Each number is 500 + 50 x the weight over its row's rms, rounded and kept within 0 to 999. Layers, rows and columns count from 0. Numbers have three digits each. The size before them is the row's rms in percent of the matrix's.

# gate: layer 12 MLP gate, 320x128, rms 0.119, rows 305-319, columns 96-127
# up: layer 12 MLP up, 320x128, rms 0.125, rows 305-319, columns 96-127
# down: layer 12 MLP down (transposed), 320x128, rms 0.116, rows 305-319, columns 96-127
gate305 102:612437477540503503433596509514484469483465425454432431419533510498396433485492500495468587498591
up305 097:528416536545489365448488555513527560449546499539501516589422518549452495465404476554505473514576
down305 097:537511497429634522541494581473520503493515530434439427425497550462511415572427456458549542565435
gate306 107:606425516470548426517553522455471538548501487374438479587448492534436563517542425488571504399487
up306 110:453550537460449602560473493468542382520483464490432540499497475490393554457525551491516445526559
down306 104:483561484522533516434431484467470597505573440468470498461508474453416434515386496500501449483572
gate307 102:550525561579552407495576518621429458565481582502603559518588442571528509538536451452494573500496
up307 101:510589512441516532479533529512445443473488515496432472484455478500594403580491466572537467504536
down307 102:521391529439497536479486559490462496533502604498483438471494531534409492470452553454487383390492
gate308 106:671510498506494536452505501473483444434472414363498519437581522508448454547546546566500570501510
up308 106:481489459463494574384459540538574497545409480543502493491491460488470486551533551591485401513485
down308 106:506550340486514483492498513426437491526539559452415449422500512555526488525492493535495591535453
gate309 104:457461597415529500491467487501538554585518384474448487460626508482563464495435511473512494495547
up309 099:457543481475448422475529512588535470525455529464501495462481519449569452605544511515585512567451
down309 098:471508479561484514555522439483599577484573431514519533400500453530461439487479551513559477516520
gate310 103:453435501569553517520445533441404448546469516492470463444528521514551495530494585464553521424540
up310 098:383459466554509456526535419375590483518463501460478533516442479476500504482542502486531404476530
down310 098:451522423426536494498399564441486578385532491491468523516516467388549509437519473429546442537477
gate311 094:546538445484498539405432422501430472537503461487412551472468390407528550530510372435435427532574
up311 095:532581526466555611507496514430455447530525472504587541461452519514451588451559496568456463527525
down311 097:491478518508492492525496419537544526525461552425483516496446491521525496506404436423523510419448
gate312 102:568464478589582441488551410498517558438458535473537520455430509423561476557530607460533485529531
up312 102:389399465483475576462470525476497525542496504482501552431446396451506473464501394493524484484619
down312 102:612536499528529480513468466431477535532492493506492540511488484467568465604404521493402482502454
gate313 107:458463379495465499526476475612489463437541516531580534472574565561425570484503509451436510491529
up313 102:575524510520591522517507547486518508535539466503557574507505459466492486491513506470466484615470
down313 101:367498529518514551403538573412511458531497489408523431542429502510497499564475512509429542526482
gate314 102:457447423518392584496453521554500438428571527504492562531455487507502519448500419489433412469533
up314 098:496551500512515461486506454508505480467485590481407416553498473732507493495502390516492596563542
down314 099:427439487449419528408524491442502556525511548504546490455578565418513550522573518538495465465476
gate315 103:488472540411543573404459475535563547490431499481589488543457513474531509571448502446470488490511
up315 096:515467499487497545601495525505475512523492526481458524536452467523540467520459503533576517421464
down315 099:492493474528552509508545441548519550429504445511470420552485531481505510514517475547497500497419
gate316 104:527526419494524501479508520576490471452487505528539480453535539503441300573515479587556470506503
up316 109:486501477510533460530430490603612551606433409490520519422440456544516503483496516574478505466512
down316 102:529523517507615522437531516474475525544546462417544448544507500480548533505499535464501371552541
gate317 104:481425484500514510438529559466482548440440467490503486452457525468518546444461444585421453478506
up317 098:517461465373497475508520575465464406559445612420466436558473514536457581441464433527491452534518
down317 101:502484480534431507480467447432418630504523515460588510494370536530512428489524510384563446466460
gate318 097:515476494534505475507437484436487540433574441481460463463402548499387588579485520461471425445435
up318 103:493492464466502465465506570515525503499478460481533433468445521475472559463468527462517515393415
down318 101:521505447480498546503450510499475558522504511468527512567485504511501577594531449546435530530582
gate319 093:569550494484486446571486490426528482522441515522514573543479499535515484445566507471401558483456
up319 095:364442480522513492501461502489414604603520527461418456425522541471570479531530452500509529507433
down319 093:503498442393523576603489342570605474533518491519490433455511532454479482589500472430541530557522